From a checkpoint of a small transformer trained on Wikipedia.
Training: a variant of SOAP for these matrices, 208M tokens.
Each number is 500 + 40 x the weight over its row's rms, rounded and kept within 0 to 999. Layers, rows and columns count from 0. Numbers have three digits each. The size before them is the row's rms in percent of the matrix's.

# k: layer 4 attention key, 256x256, rms 0.122, rows 36-63, columns 32-63
# q: layer 4 attention query, 256x256, rms 0.124, rows 37-63, columns 32-63
# v: layer 4 attention value, 256x256, rms 0.112, rows 0-56, columns 32-63
# o: layer 4 attention output (transposed), 256x256, rms 0.0868, rows 0-55, columns 32-63
k36 096:433480520480481590570426508521476465537471560475502467496506563498545474444496500554449503489512
q37 103:573517555577479528472411459496555454438455507490500502532551488580483546495534515433562516510464
k37 114:409545498538494534491557521513463516604492511505438596459460514492505475471556465491502559539487
q38 088:497511481449475518489486517589505547439472471497472483506549471517471583531534492516495406519498
k38 089:531556457516440539520468445490498501514565418514539557569501509530584490515515497552536558544405
q39 109:513508489422590482448473471523479471539490552481518438472509556509489507483511579453552521474478
k39 109:479446445491544569465443550470549522487553458529533447528534500542477506496466427479483483431527
q40 095:510537441496514498530473519484547506471519569440504495429473544464453497387514405571494498508444
k40 094:460515470493476465474504486521484551486540487468501500475526516560462567595540529553525445524504
q41 086:490462496582514532438444502481488560453510412519481536490511519505506476426469470510486531597477
k41 084:499504442492541492450534495429534569469545523486501450486478481441509479484490503484508492478489
q42 094:532419496416500470526518594544473507510542484441488528450470460449495480435503498567525504461516
k42 095:518496519507400497497493492424539532410466460547489515494523517548567553536532534498564512482603
q43 095:458523524522465449530531503508496498481425558516478528551499524558493467547480485489514501466519
k43 096:433510557542533491437443509534479455484517562463507484482529526437489484463465458484425571528510
q44 107:448474456506506518535541449478503539551484491461582519498544503392522525519585554428437454449481
k44 102:475495488501517393469474516479500445482543481530541485583538494564476485526528472491453492483615
q45 096:503492487455541516425515433498581549521493454512498553532459503486464517533566496560490589568439
k45 094:510550543483471447478512444539463503513428540504531485604457511535492471520481411488514537460568
q46 093:527468519516521440473515474499510547478503471417515524485510417500510473556464573545453489482463
k46 101:426496508498538459515479526479489470488480523541488449499418458526553457530479525475577459466569
q47 094:443461554505493420553607512493523443565576486567477438493503532520481478490450531496532476529436
k47 102:548486497536501478517491444455511436563547473494449484521515537530434528494479456545474487500534
q48 097:480471452479503527509483527486499503491512514556550508491470507501550516539452519488476399519485
k48 100:453467486481469503522526439507530486437506459504473490535505588542490521493511467528468580489485
q49 097:381510484428489454469584480491429382574528458439536527495457524481496510506494488478559528538445
k49 092:572503538529511478472468516495523476480500600534490510537410478487483513533491448464460528497466
q50 112:451530444454550513467482492575493580560489465466524543503474487494576528518508496451466531435503
k50 110:478489531495517437455444472477530513409434481494503501540554492562534527505491423474492504525493
q51 099:508449485440525483481567502530463574497557439426502526496524533456467525579531505491445508464505
k51 093:500459462484545497462447546509506460466482540514578528460562472507474484484443572487454485441504
q52 090:480524523475449458491481570497493486478505459546475524454532422507528448494444554490490515493542
k52 092:508449485489508555472415510500490528495531497466566530509411520462527494533522515596501475512396
q53 092:440477534528485514469563477509589513468556505530504518488466538474485501514532563577542549534505
k53 104:481460450564549506583574467497507405465521492563438520536515468520487517523491543519507456451487
q54 094:517482515497605510504500469484465527479501496525500479522459474503535519509554479530534467466515
k54 092:505451545476463511531490520433457509522548481522519498428554513551523500507515528550500497539542
q55 095:474454546536514512524522487479497519571465499488530497526530545533506489492478468500519503441550
k55 095:454566494510528443489503461512495470534464573571497522495534502450443460458452459536430527492548
q56 102:405475514486509507501495470485521477445551503534501546488453543464477508461532519546497535574522
k56 100:491468514555473457543487528529498528524462513511564540487474542479508550500532471515441445383543
q57 101:439564400526518526520507506454513475544553503489422467487500424521455468531506460504459482544472
k57 097:510424559487556389506536530528462470471491513500492505439580468489484445422518487498505495525461
q58 092:562510505563452479539507509453438502525546445506483529476450430466500531466472500538465468507468
k58 095:523590479574462440501479436520475586574470505449628521449498523469518485498474520461413468464458
q59 088:531561449532512554551494438526479507524509541475501480445514536514453528580398529472516460507496
k59 087:421420515579527485505522462529511492556510575443523500446481509483544545504550521542511519478505
q60 096:486509456528495586490464451506553434537534543512510450541435601497508500524441466505506471545528
k60 095:488528589516459525431499547472535453458525448558563442499511463536549483467477548526537488408498
q61 091:552521493487462597424411452518500491536505519509519583479459566489513545516538435532493479522537
k61 101:523471561571519429460470478542488537513452489517484464503519499501559475488500431554443522398529
q62 097:506500508525571455526586572514527515449444478520500470503481550518505499479544478483461535533484
k62 096:459605540484486502452560480481513506480429527450495437505530442454445500477494460483399453509521
q63 099:500544466522511493441426469517475557472545542449511514473437444511456494526500442503494492490506
k63 099:579431450498519496441513521478526475454451527529447537533514453396493437495561541553461500586442
v0 103:512467466484497530424529512546461518484465472497491449561437495537420516515513460541533483411494
o0 107:472501526455445442507490441436560543520548502468512524464511516439574479534523448498498495550499
v1 103:478501549524465523533542497499483456549504509508503493402556536539496518530416459523449518447490
o1 099:486494498474466539493491514503451504432482477485554483516484509503483480490493536501458575500484
v2 097:534490524484432477496468505545535448458467553481494439483441512491447538536505514531512428555495
o2 094:432467472463507486451432453557559529505506547530456511515484513499509490523528532550484566489489
v3 100:496483454506545482440437544506493527472520463510452533493541513533532521481472526426501576516466
o3 101:484533508485503525514550518494496489553504537459467475460485511517530486506560499522511440489547
v4 102:486461454587493569438484534562498483492516463529490528459484509493520515458504464592555516511479
o4 103:542505517503526453516478472490542567495512520500488504463492500432525490527488508446472551560506
v5 111:512572587593498509538526487534401483508499444500496490495478478494530472404537483445465544552467
o5 113:517488417465459521507477548493516525455588577540559471513443544523470451523478472488448475453581
v6 103:527465516551503468541463486529511437521442481477516528456545502533481416510442458575522510526547
o6 103:453499460428525512547524439470530507494573484553470460520527550498498571478505502537489520499506
v7 102:464421441485461452460531519452480500489518507592524528592471603502503517487536551468452545470450
o7 098:576526498514527561493496503485551473486468547393529477476589501493503524521529501427485433534493
v8 105:540519514554436442505509501434445492519451487431466562547518397497497480460525528536448466599486
o8 102:484569433541558499528477589574517518484521494530518507439413514539463499567494536484541493479509
v9 108:422506531477502563523451481445505452461457497542493519495508435477484600483513483463527485459485
o9 110:525524529486449467470524522554470538549507493500455499518525565483492523498515567501485488490477
v10 110:564487492540512528485534526540536593541515534504546484489593451530463531580514497454519593503514
o10 109:528486524448493475483505507487519506475492477525526491414444489480516521494519494589528498565594
v11 102:433466422487555466517441464444517553483524458463505525453518463469476467449473528479481455513460
o11 098:549470509486468589485497519592510538514490478532470418477503456464533463509544456484510525494445
v12 105:527470489486423473504538544559459565497511481438490434498462508537537436502513541529444510536537
o12 109:510501533489477410479511514431536480505487527486544504514422493544432444502514458597573535431521
v13 102:502594461485527563449527459541488470477556483517505502522482435442460575486531549467493435539492
o13 102:528518559500524539551448545438506477554471484479495451526485525530555460529465536524413491488533
v14 097:436452530514509533532574565562491482470471456489468492409507458481484495469532555481558497453488
o14 102:486515478501462525482506445555511510545481532545522529538521489520572496507443422486426507472510
v15 094:514486426542503444495531452532507466437509571550484546559589504507513488455472460475452558459493
o15 089:568506489376492503488514522522459548531471449518550498485511465462495510580492459473482507513478
v16 097:536456504500538483463462498581529587499478476460523423477524489507533502534452576507507436540538
o16 099:526476467513417479544544475488530500471548453549507526486541460497528517578458531503493552443517
v17 104:466493451523504498464468534457494549463502552547533469503554506533539455459439576528526586490486
o17 101:530507535536443486466557465536457478482406438463469563488521475502452540505497464570482474542468
v18 100:520477494505428495448459460590493521531430512449466572451513476495487515434498485514506558577510
o18 093:461493521504507491522468523405556436544542508509524422510415596491485487508499486531471431459484
v19 096:533422525510511505516499495520491449446511486430513405506505463544526426522511523520513506498495
o19 103:479510427444437479547510469494562593453493562558557591515436518510535481538530465491513488470527
v20 100:520476530508491385484486494551547492540502452486554480518519531501491472502453459499484489505519
o20 096:504517458546546578493518522435503547475513542441532405468444477519473519481501574503488535555437
v21 095:468494516458549544510496493516557484477524511495565518402442414585499480462514549515524470463548
o21 100:541488556567475475561466459476495493579476476507461542567532550417469509481418492460465574436477
v22 102:545502473456524502491460500498482464516511450540482542383587471460512457530537480472503477468505
o22 106:517533492517577518465509517496519511484475437494502435521438464538531521478465562534523549580456
v23 108:539522544482539514483513548492479506507513465519478534490502524534557518498529499499549490509459
o23 107:513491494548489530446546424470523502476509476425546541485486543513468433473490469481516549475515
v24 111:458460486444571483509469491495535482400511517473474497502439524490498524595498533475491479530530
o24 108:519478523526486438488542500501500479553433542495494481493598455574492506468513501539520552534455
v25 100:477540518450526493636464480499505498525428446528514497474554461492445478415544442559510557478577
o25 100:514562503458505518426475470517447457513507519460498493430500576575503574449490508456490509594532
v26 103:481414469493578479467498547579502503460517503481505559485506585543493489461472515523529508433464
o26 103:494559484475455525542471482450484459507503566607479479569519430447519528561529513452460472459465
v27 096:535512492515484482480502443484527556514493522519537588545549510469572535475472512461484456495456
o27 095:532501528543466548528462487432402426484488463495451515490490558520507484532481488547521505512571
v28 106:490497448524460509461472445502465524562482508498461488589505506500461493447507529453450474473488
o28 108:455525577494461523581516481410510406482491524450504460528455479489522509452538481524537506497480
v29 098:478477461525517558496540556464582461538486536506493477552455483478485515513493480416508471540421
o29 096:453561507500432492521517490572378533529512529534480496506431437567446475546519542496481534452525
v30 099:444467487481442496515472524552500489482444560435471459519591473453516494484467452474480430516522
o30 105:508538456547440529502545574517465526467495429530458537548450441540513522541526543511442530497450
v31 094:504546526508514495463515424486535488499447480488525527502589432542475467506547468565478469493618
o31 094:452546495518507424519534508489499522520519521536530453536480521486452468411423527482547560531410
v32 098:469493534500462523473499487531517470506519524474516536512403540453557583495575488471506450511504
o32 102:515550444476435539563477490502514513597529500494542482504480487529534461486486590541424454522487
v33 098:596600532551553531523509437458453523476458459465514443482575485507505482470454463455447469483500
o33 098:425467461484450474549479574399474510467539497530550516514427539511524553510593481529607532446498
v34 113:510511509526514495520400472519449538569526465507417463512511465426471478556545533481543487536458
o34 117:535562485516459475499549550513457462434499471498492535505407503527536487518480451502510483452498
v35 099:452529532583458541541509456521522542498549520523404467532481453535546474475501551626520496525522
o35 100:497426499466489430525424518524564477510450410485548480449596586533468533508445501397497505535567
v36 097:470475525470547483514542449421501507481507486506477532517518556504502485512440563506584489490472
o36 095:520474544550480482466475525509486552528419500506529467509498524486463540432449468448443542496428
v37 101:501451480494453430500543525499525593498418518467469517532448444494470519556546564504552511522532
o37 101:419538477539508468484505504506472497552539499576547465512478483493492552617501501497501376531510
v38 092:500501506496458489494443507473446509493495453472531583581571486488480468507576523532495503539481
o38 093:527473489496436520542517539509464548530474495498477469468465475501464560486453537545472507437487
v39 104:512552501546486488516532506525499566520435457536488507548510479444487446533418455540512639539482
o39 106:589509474536520535529480534486395450490561528513546435441531548490430543452547454571542476460525
v40 094:522531498450493496553506547465508495535459491471513478527600499521443539511400555514514471468510
o40 097:440561480490442442489486399522494500488455508560506539499529441478515532508524474549456548512467
v41 099:467500526534421484444417501492450484529502500485490528497523511495536514546466504537487505525495
o41 101:560470482534515457501530479543545464508534537485480480547493482486476495519494484448500536472526
v42 100:518447486532547579421542539460505604543540477499470511429472442490473585441443561456517468511485
o42 097:529522456539555447503485470476500471511503514511513461546532406460557464593581460472479491489557
v43 102:456492463441508467474454469417502478550495435558574505510515519471503600475500418481482472556416
o43 099:498487541543468513549562556535434372478506547469441501453468511425512454444526593481461512597524
v44 100:557454537490394468546529453534376503572440593567446490481496534452528493489447541517553443553481
o44 093:471491438504537480494434457479505505502538486563483526525431457468528529497452451499534459489524
v45 096:448536494540462535452447468411492487456499525497495520466462559488442482430474523520500481455535
o45 099:496474466470522398540506521531442433523523544498469479534498478453505529427509480502458508534467
v46 106:452467525465502533489504530444492488430577539452528478478442466478465547576541508446495505547490
o46 105:513501486478503516528559456499553488554412483518476561570588542558557431457511482495443506452470
v47 098:460429527456502467483460513517557500463478480567481565552499482489489483417517528476501563559488
o47 094:490494495505542530478508442520510461486535553444522527434531502504551505448444503519491492435480
v48 098:392508522511547532520493381503440506498563490464492482480481499512512471491506498502504518498547
o48 096:520489505489468452466519550519488452486466524483501512530498460489522506419439499494580459499382
v49 097:445475522457474466539465571480539518448505528529501510489472538529505470427484541449510508521437
o49 094:476469461428492565563481489515518499575536508531452553500572518527425561570562554586460532502547
v50 090:538466523569453535530465516491578418567524503520481577516479516537538542495515454471452504488458
o50 090:390471555462522547519527549497470449502524562547522433455473453574581509544503510479525453564533
v51 100:418545491547561519425531510539475528545502569426532539523488518556482494512504441507420529505486
o51 104:502465568431480544497455459478478420569490414552472521545450490469533448550485509495478473547493
v52 101:494501530511446462460528454446445480560530446516549485504465527454566485527476474516491486492543
o52 105:584493471484514525520469525509398518470539575540530472445484402506447491517494501504445547544505
v53 097:541495481521500475439508475565542446583469525502523562485590515525469496456460529504490527494537
o53 091:539493524514519507571417494455541528420481461461523425484505565468552553482488458482552484489533
v54 106:492429488510526450543506573496458467554493482563514473589466533447455517508453462492502352505487
o54 107:535480506546530522474471444544493448460506532483478528499499434541509529504469593439503509506422
v55 108:457510492495464559466593545545496482466491419539490462474442464544491546533497418448536505539428
o55 108:538523496376515450485513509563368525517472563463474541580531466486499462488483490497469491525518
v56 095:385515488510471493544424477491539470469526542524507491482502566487486451485510547513524503462535